Weights of a small transformer language model: rotary positions.
Each number is 50 + 12 x the weight over its row's rms, rounded and kept within 0 to 99. Layers, rows and columns count from 0. The size before them is the row's rms in percent of the matrix's.

# layer 2 attention query, 128x160, rms 0.114, rows 104-125, columns 0-159
104:46 37 29 35 64 60 54 58 36 43 42 47 54 76 66 56 59 54 23 41 48 63 54 44 61 69 53 45 57 34 48 40 55 53 66 34 51 48 36 55 58 42 49 44 46 60 52 39 58 26 61 22 65 46 50 58 72 51 59 38 67 61 37 47 52 40 51 72 38 47 39 61 31 50 39 39 50 49 63 54 49 51 58 43 64 43 39 41 54 39 56 48 55 47 33 62 65 51 42 42 40 47 51 37 51 15 54 22 65 38 31 81 63 55 46 43 41 35 42 55 55 60 37 62 35 34 55 56 25 77 55 46 77 51 58 63 25 61 44 59 51 65 35 50 50 58 48 63 70 70 47 62 63 56 57 56 55 44 50 49
103:55 61 77 33 37 29 41 59 53 28 59 52 55 67 65 50 42 50 47 67 49 55 57 47 45 61 63 43 66 54 54 46 59 40 58 48 49 37 50 56 37 44 49 69 73 59 49 29 54 51 54 61 31 45 56 43 37 48 46 46 43 45 62 34 31 54 31 45 34 45 35 68 34 44 53 43 64 54 55 76 47 60 45 47 54 20 59 47 39 69 60 39 27 49 71 70 46 70 48 27 52 61 50 38 54 62 42 67 36 39 21 29 39 43 42 59 45 42 63 43 42 45 39 72 51 56 36 40 45 35 69 30 56 55 74 73 59 46 43 23 46 43 41 50 48 55 46 51 42 54 43 47 34 59 34 65 54 54 37 53
101:61 57 40 72 24 59 51 38 37 51 49 68 63 37 42 68 38 53 34 32 42 43 41 44 58 57 35 63 54 33 51 28 50 56 49 44 38 57 50 56 52 53 43 49 52 49 52 32 52 42 63 41 39 69 34 54 24 36 45 48 52 54 75 58 63 37 69 26 54 57 38 76 50 64 50 52 63 58 51 60 57 75 35 36 58 67 54 36 39 36 40 52 40 65 57 41 61 60 42 40 50 55 56 59 52 66 76 28 45 41 55 60 74 31 58 39 41 60 54 47 49 32 44 51 44 65 53 37 39 30 43 69 47 58 43 30 32 53 53 61 66 45 39 62 56 43 50 21 49 46 47 54 28 48 52 60 74 65 55 61
106:40 27 65 46 54 49 53 66 56 67 46 46 50 53 64 49 64 57 43 56 57 48 56 51 48 52 49 44 39 16 33 57 32 32 24 59 60 36 37 41 68 56 45 49 58 54 55 61 49 55 49 52 48 49 59 40 36 48 32 41 55 55 72 38 76 42 46 39 20 67 49 65 44 58 46 73 54 51 51 73 52 53 56 63 39 43 55 48 54 58 48 63 60 26 34 49 53 59 60 60 36 76 49 49 59 31 42 57 56 57 56 32 74 65 61 57 19 79 41 35 51 46 47 55 48 54 42 23 54 45 44 41 25 38 31 49 63 57 47 58 62 53 43 48 27 29 45 41 42 42 36 29 47 50 60 60 59 52 44 56
098:47 23 48 40 59 49 61 54 37 53 66 53 49 52 35 56 58 47 59 34 62 52 33 52 62 41 34 42 36 61 40 61 28 46 69 60 64 28 64 68 53 45 67 44 54 45 57 61 59 52 48 35 51 48 67 50 51 46 41 76 35 67 51 39 43 22 58 65 76 32 37 59 43 72 60 61 44 54 44 52 36 52 55 51 50 43 59 65 70 70 74 73 41 53 57 33 47 28 48 48 33 60 50 36 43 46 52 78 38 37 49 41 60 58 41 44 47 49 32 29 44 55 61 66 40 43 56 44 60 53 46 55 79 49 51 51 45 65 45 37 43 48 37 25 66 54 56 57 27 47 57 44 75 44 60 47 42 59 60 59
097:41 55 36 28 51 44 59 70 47 46 51 44 43 38 55 43 35 33 59 69 30 62 59 52 55 47 34 59 46 50 61 44 56 47 50 60 69 39 51 49 56 38 41 58 55 62 46 35 40 53 61 50 47 47 70 43 65 54 67 51 41 27 62 55 31 59 36 57 47 44 57 52 77 65 74 62 61 46 56 44 68 41 50 39 51 61 51 34 40 51 64 59 54 35 55 42 46 42 38 46 80 52 58 59 59 58 29 60 57 41 52 20 45 38 44 61 41 48 41 63 44 36 31 44 50 68 55 65 81 54 58 46 49 63 54 55 39 58 59 46 49 68 52 38 56 25 52 68 49 60 52 78 41 50 44 65 59 06 67 37
112:64 57 60 44 56 44 67 36 73 40 38 43 46 29 67 67 57 53 53 64 56 37 53 45 46 70 46 45 53 43 42 66 54 47 50 64 51 68 54 57 50 80 42 53 45 48 49 55 59 52 39 46 59 70 69 62 40 32 38 54 50 47 41 45 62 49 53 47 30 43 52 28 39 48 47 57 48 38 41 53 44 40 65 49 56 62 46 35 48 34 43 46 68 49 48 47 32 45 29 37 44 47 54 45 52 49 33 51 62 22 35 70 60 41 55 49 41 32 58 50 45 51 74 20 56 43 18 47 43 73 45 44 61 49 47 63 62 83 66 74 53 42 42 68 67 67 34 22 50 66 44 49 40 57 56 37 39 59 32 56
105:72 43 55 38 62 42 44 40 38 44 56 38 38 49 51 56 36 41 55 64 60 40 72 60 53 66 46 53 46 59 44 59 54 62 45 39 47 47 37 57 61 55 49 68 77 49 35 57 54 46 30 49 54 34 49 73 50 44 47 33 49 30 42 46 48 57 49 59 45 30 37 65 54 56 63 52 58 43 34 57 64 65 38 58 17 45 50 55 49 45 65 58 51 48 61 49 43 56 53 71 62 54 70 63 42 21 50 51 37 58 54 32 29 41 33 35 44 44 58 45 56 44 57 45 28 52 61 39 49 42 69 76 13 46 47 52 44 64 73 40 49 57 60 33 49 51 28 37 31 41 50 51 59 36 41 56 10 53 49 52
102:33 34 35 23 37 52 51 57 55 41 57 34 54 44 31 37 63 50 34 61 64 50 47 48 33 48 34 54 52 50 44 66 43 61 62 54 38 50 53 67 30 47 58 34 34 48 41 62 39 46 44 39 44 49 51 40 48 84 74 49 59 38 50 30 63 38 42 40 43 44 30 42 52 58 69 46 49 60 54 65 42 27 65 36 25 58 49 63 34 48 62 84 37 42 63 45 51 55 56 45 59 59 57 51 43 43 54 77 46 46 50 49 58 39 41 41 64 54 35 48 60 40 60 49 72 36 46 33 53 51 65 42 56 51 32 47 34 51 39 48 54 38 55 58 46 34 36 51 68 65 71 66 50 43 84 29 44 58 44 37
093:49 33 27 38 33 64 51 47 39 42 45 33 49 52 57 37 41 52 67 34 49 29 60 67 43 58 36 40 66 63 51 51 33 40 55 37 38 54 44 60 53 62 42 67 48 32 53 66 48 57 48 61 44 44 48 50 55 61 72 57 49 40 51 24 58 44 50 18 48 45 44 49 56 51 39 40 55 82 38 56 51 64 35 41 50 67 80 76 35 46 86 60 35 42 61 51 16 39 48 47 44 35 41 59 71 50 41 64 62 61 65 44 49 36 44 59 45 50 57 54 53 58 35 51 40 59 46 68 40 48 48 67 38 60 59 66 59 51 42 73 56 57 46 50 45 53 30 55 34 24 60 48 48 62 41 46 45 46 51 45
099:72 52 61 70 49 62 65 52 56 43 40 60 82 34 47 71 57 36 53 39 48 62 45 61 54 46 59 34 41 34 41 55 75 37 62 33 45 75 58 48 46 42 45 52 53 48 39 45 68 38 45 73 63 33 47 55 64 54 62 59 45 45 36 73 50 33 49 46 61 61 66 53 55 66 44 33 39 37 73 36 70 46 39 40 49 51 57 36 56 59 29 36 44 49 50 56 51 45 44 49 59 46 72 35 49 55 55 71 35 63 69 62 43 68 56 76 57 58 60 53 58 50 81 50 52 57 45 20 49 48 50 38 48 47 63 66 35 50 72 46 39 61 49 50 38 36 51 65 68 54 44 42 52 55 53 31 50 67 43 66
102:57 63 41 64 33 49 51 57 47 50 65 65 54 38 55 53 38 65 61 50 30 51 44 58 42 61 48 44 65 49 60 48 47 45 35 59 64 61 39 57 43 60 67 47 61 70 65 34 48 49 59 67 83 67 62 31 46 57 44 57 45 63 29 68 46 43 51 59 41 51 26 31 26 38 41 57 53 52 72 47 48 65 65 52 67 48 54 43 40 39 62 73 44 51 37 50 51 49 26 33 45 31 43 54 64 52 36 37 60 86 69 61 56 57 50 40 55 53 43 37 41 53 39 70 56 47 34 63 46 66 60 51 46 49 37 72 49 47 44 46 26 30 43 53 62 33 53 64 71 42 53 20 47 59 57 42 57 34 49 47
102:60 45 49 41 51 42 54 59 50 55 56 23 43 51 42 54 47 28 51 61 46 41 58 39 47 54 38 48 55 18 78 49 34 44 45 49 41 34 46 37 71 41 57 82 62 59 40 59 60 49 38 39 40 79 50 55 32 47 74 55 76 31 50 38 45 66 60 46 57 58 55 25 52 70 28 37 51 58 42 39 34 43 61 58 56 41 40 39 42 42 41 51 51 46 41 78 79 59 57 42 49 43 51 54 52 34 46 36 40 41 47 41 46 52 70 39 53 44 52 58 36 48 38 46 35 49 49 39 32 77 54 32 60 42 58 48 69 25 38 33 40 45 31 77 55 42 59 46 44 50 66 49 44 54 55 48 55 51 43 52
099:31 42 52 37 36 53 50 50 43 60 21 46 58 60 41 65 57 66 56 65 63 59 54 53 32 52 35 54 43 54 58 36 44 41 66 68 58 59 61 36 57 58 44 65 63 62 59 55 59 47 46 18 61 43 46 51 44 39 62 41 43 32 47 36 71 52 48 48 35 53 71 36 45 53 46 45 51 64 45 48 55 53 71 53 50 55 50 33 60 61 71 47 27 55 51 36 54 51 44 58 73 63 66 57 44 50 51 55 57 63 42 40 34 62 79 46 33 30 52 59 15 52 40 46 46 36 43 47 40 68 65 35 63 47 14 40 50 64 59 41 35 47 39 55 50 36 35 47 34 58 57 70 57 39 43 57 66 65 25 49
091:57 67 34 48 59 43 47 55 47 61 38 54 48 43 43 32 33 55 26 46 42 62 68 37 31 55 37 52 76 50 44 50 49 68 35 82 49 57 55 58 40 49 42 45 22 51 54 46 56 65 28 62 67 50 63 24 63 69 33 64 56 38 34 52 32 69 54 34 41 55 40 49 50 57 72 66 37 53 37 54 48 53 48 31 47 60 51 46 53 48 43 31 31 50 77 45 59 64 61 26 33 39 45 51 50 49 62 59 77 45 50 43 60 54 33 52 62 52 73 39 34 53 37 47 50 36 42 55 54 55 59 69 13 35 38 53 44 54 63 54 52 44 50 73 46 53 55 59 51 47 38 53 40 39 52 54 52 46 48 64
106:48 38 47 30 49 46 51 55 48 52 32 53 46 53 53 55 55 30 44 73 13 47 69 69 77 43 34 52 59 48 46 50 71 66 57 54 67 50 47 67 54 68 75 57 57 58 72 17 63 67 40 33 68 45 62 40 72 61 38 49 56 63 53 60 46 31 58 28 37 66 47 43 74 42 53 60 32 51 29 47 55 53 71 63 43 42 54 48 64 65 57 53 52 48 74 35 53 51 61 59 49 57 56 64 54 65 54 62 55 52 40 41 49 50 46 47 56 27 44 39 30 27 61 58 46 44 51 54 51 57 61 57 72 50 55 64 53 53 47 40 53 46 43 56 52 51 45 28 66 64 66 40 59 53 55 32 33 50 50 50
093:58 63 31 25 43 54 45 37 56 42 50 55 42 31 45 44 46 74 68 47 43 52 50 49 63 50 25 63 58 47 45 41 62 45 44 50 35 30 64 44 45 47 66 54 43 66 40 80 33 45 52 50 60 40 45 60 77 45 59 76 59 62 48 43 57 51 43 56 17 69 57 47 43 46 59 51 51 40 46 46 53 47 55 37 68 64 41 49 50 75 32 54 79 67 34 46 49 40 33 60 62 62 60 49 45 43 50 64 58 65 58 69 52 61 39 50 46 39 57 72 54 43 25 64 60 57 46 64 50 33 60 49 54 66 56 59 33 58 54 28 43 48 62 42 35 31 52 61 65 72 58 44 41 57 48 48 50 19 41 57
107:43 33 68 40 58 20 54 50 58 58 45 36 45 36 49 60 41 58 51 41 51 22 46 68 49 58 52 33 58 57 44 47 59 30 62 54 51 47 60 37 45 54 59 24 47 28 55 27 68 65 55 21 68 44 59 33 80 44 53 58 45 40 58 61 38 48 69 49 54 64 65 47 29 56 52 62 64 50 45 45 68 50 50 59 55 75 42 65 41 33 43 81 59 47 79 29 66 58 52 51 39 51 30 56 48 50 49 59 57 42 37 49 50 62 36 37 48 38 48 43 38 34 64 37 47 55 50 58 34 56 45 50 23 60 43 44 53 64 49 56 45 50 52 44 63 52 40 59 44 50 46 57 42 62 17 50 37 68 56 53
093:43 78 43 49 52 45 46 50 55 63 42 41 64 53 27 34 31 52 53 19 74 50 31 56 49 40 56 81 43 65 40 34 53 41 57 43 52 61 49 61 72 41 36 47 88 43 44 64 54 46 44 28 54 54 50 48 46 63 58 62 44 63 19 47 50 35 46 45 51 52 70 42 50 73 35 32 32 54 43 50 41 63 34 72 72 64 60 61 40 39 37 58 45 59 38 46 60 53 67 49 41 60 39 51 58 44 64 50 66 50 43 59 55 38 33 50 43 64 60 50 47 49 71 39 33 49 52 65 51 35 56 38 48 63 47 32 40 44 39 45 42 36 41 57 50 43 51 52 47 58 70 37 28 43 51 44 59 50 75 55
095:78 76 56 51 50 46 48 45 39 51 65 58 23 54 29 51 54 73 39 29 26 54 51 45 56 60 57 59 53 43 41 49 66 43 54 28 44 52 48 42 31 44 80 49 66 56 56 42 52 64 49 65 68 59 43 44 70 44 57 59 61 43 72 43 35 43 41 44 43 43 51 39 27 50 53 66 66 58 47 23 43 51 71 41 46 42 46 41 56 45 71 62 58 63 24 36 48 45 57 41 46 67 45 46 50 59 69 53 75 50 60 58 45 32 54 36 44 42 36 54 35 53 43 35 45 33 47 45 47 60 47 68 48 46 47 55 65 41 35 48 29 62 67 51 56 52 61 55 47 73 23 52 73 55 47 33 65 60 47 44
098:53 33 42 61 49 36 75 38 58 39 54 64 54 75 54 49 39 49 38 51 37 36 52 46 51 48 46 39 57 34 49 59 58 35 54 52 47 29 35 38 58 60 48 46 65 34 56 54 63 45 58 60 47 62 50 53 54 57 27 53 59 39 62 38 42 87 60 47 51 47 68 55 61 57 59 61 52 48 64 45 45 72 51 56 42 61 31 46 75 55 37 48 48 22 58 53 49 51 54 37 48 42 49 63 82 54 74 51 66 53 48 37 48 55 59 35 39 28 39 46 51 45 62 49 60 56 39 59 51 69 44 31 35 44 73 60 68 75 53 38 53 57 43 73 82 69 36 37 48 57 53 38 47 19 57 48 38 52 54 54
093:55 63 33 35 49 56 66 58 34 69 49 40 60 49 26 62 59 77 41 41 39 61 47 39 37 49 65 71 52 57 53 65 14 56 36 60 55 52 38 44 45 33 57 27 64 47 32 45 43 64 58 40 51 47 60 36 39 68 65 32 50 55 44 47 48 61 45 45 45 55 56 38 58 67 50 43 42 44 67 58 61 61 28 60 31 35 48 53 65 66 51 29 46 57 52 20 65 64 38 46 65 53 43 37 48 46 59 55 27 43 72 40 71 27 37 60 62 58 60 57 54 47 35 41 61 45 43 57 60 52 52 65 36 49 41 39 50 53 68 70 41 43 67 31 42 34 59 60 59 39 57 39 54 66 58 43 48 64 52 47
# layer 2 attention key, 128x160, rms 0.112, rows 104-125, columns 0-159
098:54 68 27 47 24 62 54 29 69 48 60 39 49 67 77 49 67 51 42 29 62 61 59 39 37 60 66 53 62 60 53 33 44 45 59 48 45 48 49 61 44 48 45 29 50 55 19 49 42 32 46 34 44 54 62 45 46 46 53 55 61 72 41 43 60 55 50 45 49 46 82 43 58 58 77 51 69 52 51 43 55 41 47 32 61 66 36 45 51 49 45 45 55 54 43 44 42 59 51 64 33 49 48 37 49 67 50 30 56 56 11 42 63 48 28 56 26 49 38 65 53 39 29 54 19 56 40 52 41 58 39 36 44 41 52 46 43 59 54 48 51 55 51 54 46 51 35 26 78 65 41 58 56 57 36 61 43 53 47 47
091:32 56 53 32 46 63 47 38 61 42 42 70 49 41 39 49 36 41 64 43 55 39 58 42 38 38 53 84 37 37 47 27 64 36 49 76 51 43 61 39 64 54 70 29 63 47 52 35 47 42 39 60 54 68 63 35 75 60 44 45 59 58 61 28 36 64 42 60 50 45 46 32 72 49 49 46 56 42 55 38 22 40 33 58 40 34 53 47 28 57 21 57 42 53 44 61 52 51 22 36 55 67 34 39 52 41 63 60 41 40 41 43 52 37 64 52 49 63 51 46 46 48 41 39 65 58 43 35 61 56 48 45 64 62 48 55 62 54 60 62 50 46 56 41 56 40 65 48 74 57 65 24 41 36 62 50 38 45 53 73
101:37 18 30 43 60 49 55 57 32 52 45 80 52 80 61 47 59 49 45 45 54 45 54 53 61 36 45 64 50 52 34 67 39 43 48 42 25 58 55 54 67 57 47 68 58 72 65 33 41 49 52 49 44 65 39 48 59 59 50 46 42 49 62 32 39 38 65 32 55 43 45 30 62 42 51 45 51 71 57 48 74 23 61 44 50 42 50 42 47 64 45 69 58 25 56 65 61 49 47 51 51 71 43 57 69 61 60 36 39 47 43 65 54 50 61 41 59 60 65 55 56 51 25 42 31 41 47 50 59 50 40 50 65 20 40 32 46 54 45 70 61 53 55 57 57 43 56 25 51 39 32 68 52 36 47 52 36 71 53 60
104:39 42 72 41 56 53 63 52 58 79 54 54 53 32 44 52 44 49 52 61 50 56 57 18 51 55 56 65 44 62 43 40 33 49 34 60 67 38 26 53 38 48 46 56 58 35 54 48 43 56 69 43 56 48 77 51 64 23 52 48 52 83 53 54 60 32 38 55 31 48 47 46 36 64 51 55 46 28 53 39 42 70 33 60 44 43 46 42 38 58 44 46 63 43 37 60 56 50 62 53 16 59 51 42 48 57 25 37 46 49 46 67 44 55 34 40 58 78 40 34 68 58 37 43 45 44 61 46 49 48 36 78 59 42 50 24 62 49 46 86 56 56 44 54 43 44 48 50 39 40 31 55 52 47 52 48 61 59 62 39
096:56 43 60 56 44 42 49 54 63 69 54 59 53 35 53 72 57 43 52 57 47 65 31 32 35 61 52 50 36 55 57 36 34 50 47 47 78 34 39 47 44 34 38 45 50 42 42 50 33 47 50 45 65 40 56 59 59 39 36 40 39 57 83 55 76 40 61 47 69 60 56 37 48 34 67 55 73 57 36 40 47 52 60 58 50 62 80 48 49 29 29 49 48 33 38 44 59 44 39 60 41 43 34 62 50 64 59 55 50 44 50 44 62 60 40 67 47 51 52 42 30 32 33 39 51 26 40 37 38 83 77 37 40 60 50 70 55 47 38 35 37 50 47 55 45 64 66 43 33 38 56 36 34 40 51 59 51 31 44 55
100:56 44 40 65 33 55 39 72 53 48 34 51 27 57 28 63 51 47 56 37 52 49 36 50 66 26 64 39 40 36 57 58 72 51 52 52 53 41 51 39 53 37 46 47 45 45 35 24 60 60 30 27 54 54 54 66 22 38 45 38 39 63 66 47 55 70 43 45 19 47 45 60 67 58 51 62 63 35 47 43 62 47 41 37 30 44 51 55 46 74 56 49 50 65 52 56 48 48 53 33 80 48 44 32 50 48 55 70 62 47 70 52 35 61 56 59 35 41 44 77 55 61 59 53 81 32 36 67 46 53 75 50 47 62 57 52 63 61 53 40 55 47 43 47 38 42 50 59 49 42 51 48 47 72 55 43 53 33 65 34
108:69 89 52 57 53 63 40 51 44 68 45 49 53 54 38 30 38 51 56 59 58 51 53 33 50 46 66 52 55 41 39 77 55 48 42 37 45 64 48 60 50 61 43 51 68 63 35 46 56 27 52 61 64 55 51 68 55 26 39 53 57 68 27 73 24 52 60 59 44 37 49 60 44 46 46 47 46 68 29 62 58 62 46 31 52 46 56 43 48 47 45 28 42 50 44 26 36 47 51 58 40 50 64 39 55 46 52 57 55 29 55 46 40 66 61 55 40 54 41 44 41 36 40 55 50 53 50 61 35 67 43 47 44 57 30 67 38 35 71 70 49 49 60 51 46 30 22 56 51 63 47 54 30 83 37 60 61 51 28 58
102:63 40 52 57 70 45 44 47 50 44 53 57 38 54 47 75 57 54 49 55 49 40 60 53 42 51 63 43 38 38 26 57 52 58 57 62 44 39 49 54 73 76 61 61 22 48 39 68 50 60 45 35 51 50 48 36 47 46 49 22 49 37 71 48 48 63 48 61 37 44 62 22 43 29 52 55 53 70 48 45 41 72 35 43 57 75 65 47 54 49 61 48 37 47 40 34 40 56 24 39 62 50 74 42 30 44 62 54 50 30 66 50 35 44 41 42 50 41 59 41 61 54 56 53 39 41 41 44 53 55 41 59 37 55 56 26 65 63 50 40 33 49 50 42 71 61 78 51 41 60 54 61 20 55 56 45 79 61 36 56
098:67 35 64 47 63 48 42 30 49 72 36 64 66 60 56 46 39 39 42 57 37 74 51 69 40 82 44 52 26 68 48 52 48 56 66 52 59 20 55 64 41 43 39 30 70 47 75 51 42 49 66 50 39 50 41 59 43 71 40 52 49 53 49 32 48 44 30 66 29 47 48 39 55 52 63 48 52 32 45 51 48 44 63 44 51 24 51 81 64 65 45 28 58 41 50 38 47 43 44 41 39 41 64 32 51 51 49 38 60 48 50 52 45 44 45 41 63 63 29 54 52 66 58 46 50 48 46 55 62 59 51 37 49 46 40 42 56 40 50 52 62 67 58 41 54 55 50 64 64 36 42 63 47 45 54 34 94 62 58 55
088:69 36 41 31 35 57 72 53 58 62 48 49 61 51 47 71 51 44 45 38 45 40 36 69 49 64 53 55 66 47 68 79 71 66 65 41 51 47 69 35 28 58 32 37 54 42 38 41 42 58 47 51 64 36 44 60 63 37 45 32 40 38 56 52 60 39 34 37 52 24 41 18 33 62 38 47 50 36 64 47 53 63 45 44 46 73 58 51 62 51 52 33 52 48 51 40 47 37 52 50 39 38 68 39 41 67 56 66 57 41 48 52 59 51 46 61 60 51 44 23 50 64 75 54 60 50 19 55 53 51 42 52 51 79 50 36 47 49 41 62 36 68 49 28 39 59 49 53 45 26 46 43 47 44 45 52 36 35 55 50
095:66 47 64 56 61 44 68 41 60 58 36 44 61 47 44 67 45 42 40 27 25 48 63 39 53 45 37 24 41 32 46 39 60 27 54 62 59 69 31 60 68 50 56 35 62 50 62 53 69 45 22 65 28 39 28 21 64 48 55 47 57 46 25 45 39 75 52 20 52 67 56 51 55 54 31 34 56 44 43 48 59 40 41 65 52 45 71 49 46 38 31 71 54 49 52 52 33 45 57 50 76 53 50 48 38 62 44 51 57 62 52 57 49 64 65 57 53 50 33 61 59 65 50 32 43 54 45 39 33 54 50 61 42 45 56 46 47 35 51 42 54 64 41 60 49 59 54 51 45 65 40 68 39 42 43 56 41 48 73 67
101:44 65 43 54 58 37 50 36 47 69 66 52 39 22 54 57 56 60 29 59 64 75 34 68 30 48 59 67 56 58 71 49 67 42 51 32 71 43 35 43 48 41 41 55 47 49 33 53 73 41 73 46 63 59 60 69 42 43 40 46 33 46 43 51 45 41 48 52 35 44 70 55 38 76 23 35 51 51 44 74 48 54 56 44 69 58 52 31 50 56 39 48 58 49 61 59 47 51 48 59 44 51 31 60 52 63 44 83 43 56 43 62 51 52 41 55 60 34 30 53 29 61 38 61 65 65 33 47 50 41 56 50 44 54 49 64 56 54 52 52 57 55 55 56 31 50 52 52 40 80 62 27 35 42 71 49 34 56 54 63
097:43 55 26 54 62 43 57 49 47 61 68 55 31 33 42 36 47 49 50 33 33 49 41 53 43 64 51 69 49 50 45 60 74 56 58 58 46 57 64 42 45 48 60 51 74 26 48 36 57 52 55 65 29 45 51 45 33 58 52 72 43 64 42 66 62 61 45 49 40 51 48 55 50 67 42 59 41 45 55 54 57 31 34 62 62 50 51 26 66 62 44 58 51 50 52 71 25 48 30 54 31 75 60 57 66 43 54 66 38 56 30 43 37 32 67 66 43 64 50 58 53 62 47 61 65 36 55 52 38 35 49 49 36 73 30 52 36 43 59 52 45 39 57 26 32 57 40 42 74 49 59 38 43 53 27 47 68 61 33 67
096:50 39 52 35 51 66 45 37 36 52 43 39 54 47 49 44 39 46 82 52 46 64 76 51 26 67 78 37 46 38 39 40 37 58 53 44 48 27 42 53 34 55 27 51 70 46 40 48 56 62 62 65 51 53 45 72 45 37 78 41 48 59 34 76 61 43 53 49 61 76 27 52 61 50 58 30 44 32 38 65 79 56 62 44 51 42 53 46 53 63 57 34 37 60 41 76 54 56 32 70 57 37 64 56 54 48 61 54 48 55 58 40 27 58 51 52 56 59 55 54 55 55 39 41 30 49 41 52 52 51 41 46 39 63 52 54 55 38 35 48 51 55 48 29 47 45 36 27 49 74 59 64 50 54 63 60 56 46 69 56
095:57 40 44 35 41 45 20 48 66 60 50 65 33 33 43 42 41 56 52 62 51 52 50 60 47 58 38 41 55 47 39 70 60 55 70 57 65 64 50 55 38 61 62 59 50 63 34 41 39 65 51 77 70 48 42 52 49 60 37 57 57 44 46 42 40 49 25 37 58 50 42 59 41 41 71 44 48 41 36 80 48 71 58 51 37 60 36 50 47 86 57 59 26 46 47 55 57 74 66 46 62 50 43 33 52 45 32 44 76 67 50 64 49 51 45 44 57 42 57 59 56 61 37 59 60 68 16 44 54 58 54 65 54 63 33 59 45 39 57 53 62 59 60 55 49 51 49 80 46 56 45 58 73 34 53 38 41 48 64 43
099:63 44 59 52 43 57 46 35 51 38 57 53 48 56 53 51 46 40 51 68 30 56 52 45 60 44 62 59 52 50 52 41 55 46 64 59 54 35 70 32 31 33 63 18 54 62 65 44 55 81 52 35 50 63 54 43 46 45 48 64 53 42 48 57 54 42 62 47 22 44 35 45 54 21 60 39 51 60 29 55 56 65 58 57 45 44 40 54 36 56 65 76 16 62 38 47 66 42 48 61 40 52 49 13 56 48 55 65 53 55 58 39 53 27 44 54 48 40 60 45 54 26 56 65 48 39 43 62 61 61 30 53 61 43 51 37 26 21 39 50 70 66 59 54 43 46 65 40 36 45 59 44 52 79 54 47 56 44 46 54
095:69 71 39 47 58 44 62 22 33 28 45 38 46 48 48 26 43 38 45 51 53 43 63 41 51 40 40 48 48 47 56 60 62 41 40 20 36 82 56 55 39 54 40 55 49 56 48 42 65 50 42 45 61 42 49 64 61 44 48 20 45 66 64 55 51 48 30 54 27 53 52 50 46 51 41 58 57 54 22 49 31 62 68 37 43 49 55 86 67 58 74 54 62 38 64 59 52 58 57 58 37 50 41 50 39 51 34 38 51 48 46 61 67 40 38 50 47 13 29 60 44 45 69 57 44 35 46 66 59 46 59 56 39 48 56 53 38 59 47 65 54 52 51 51 50 58 62 55 38 64 48 44 77 60 68 33 55 48 58 48
101:70 49 59 58 53 27 51 64 47 64 53 60 69 43 59 45 42 63 57 82 59 56 27 70 63 59 70 33 64 47 34 62 31 40 62 26 39 35 51 39 53 55 79 49 32 44 43 26 62 33 52 58 60 52 39 66 58 53 36 45 66 64 62 74 54 56 41 63 68 37 40 48 50 39 57 53 44 60 56 40 44 37 54 67 78 56 52 38 45 58 66 52 31 37 41 51 58 68 63 59 65 49 31 55 56 59 58 57 43 64 51 61 39 58 52 40 49 56 44 59 39 43 35 35 43 53 53 48 42 61 39 29 39 44 64 31 65 61 43 45 41 58 57 59 56 44 60 69 47 31 42 44 67 73 51 52 42 50 62 37
096:35 48 62 19 53 45 55 48 62 45 42 21 76 42 47 64 58 53 55 46 53 42 54 52 54 63 50 47 68 48 50 64 41 36 72 38 41 63 41 52 74 30 64 44 75 42 53 63 69 66 71 49 43 24 26 51 42 57 67 31 51 28 54 56 49 78 59 40 54 22 37 70 35 56 60 35 52 48 41 57 55 62 66 48 38 55 43 53 53 39 40 83 50 21 54 64 48 57 63 51 45 43 55 56 54 54 49 55 53 43 40 55 56 52 39 54 48 64 49 60 66 53 40 40 60 34 60 44 36 46 61 48 44 50 43 54 34 62 42 62 47 57 49 42 52 38 33 47 42 39 69 43 56 55 37 49 36 61 47 75
098:47 55 33 52 58 39 47 58 71 37 61 60 28 58 42 35 50 49 57 32 52 58 49 43 29 46 47 63 46 52 43 39 75 72 75 40 42 48 48 49 52 46 36 41 33 77 58 68 47 41 43 88 49 45 55 55 67 61 39 57 57 37 53 48 47 47 50 69 54 42 56 52 36 46 58 64 55 59 47 56 42 39 61 51 76 55 57 46 53 40 59 24 54 40 50 52 67 43 53 46 27 26 41 59 51 61 54 51 52 67 36 38 57 39 55 28 41 62 57 63 49 45 43 56 51 24 58 64 58 54 24 44 45 50 45 39 58 47 66 32 68 58 36 64 50 35 72 44 28 55 38 59 53 70 71 49 45 54 80 62
099:47 40 51 43 37 43 23 54 52 71 77 54 37 52 55 59 42 46 67 53 34 38 35 66 48 49 69 53 50 47 61 38 65 41 68 47 65 54 55 49 41 37 61 48 39 50 42 45 23 62 57 48 55 60 33 38 77 50 47 52 46 57 39 41 33 57 49 58 69 36 48 51 37 39 53 40 44 47 51 61 51 44 41 40 61 41 64 34 42 34 81 49 36 59 46 54 66 76 22 26 38 56 43 67 44 44 53 45 61 52 52 45 47 33 59 57 37 51 53 43 83 59 53 37 40 52 60 49 52 77 56 14 71 48 67 53 48 46 41 70 31 43 52 45 56 66 55 44 50 62 45 62 59 61 53 54 59 54 41 25
097:41 39 39 46 64 56 36 72 57 63 34 39 40 42 42 72 51 48 56 93 59 59 58 45 46 67 34 45 63 51 42 42 55 66 55 45 23 37 43 52 67 76 47 65 41 37 56 46 43 38 47 56 45 54 51 38 42 69 47 62 28 45 52 56 38 43 52 36 49 69 39 59 48 48 39 25 60 65 71 46 62 69 38 27 38 66 31 43 38 40 39 51 45 34 65 70 58 57 41 36 48 17 52 66 54 63 38 61 62 51 57 55 66 36 58 50 56 68 46 61 32 50 43 43 63 59 45 45 64 53 60 57 57 39 53 60 44 59 62 43 51 58 48 54 48 64 54 73 34 47 42 62 39 74 45 61 56 49 62 47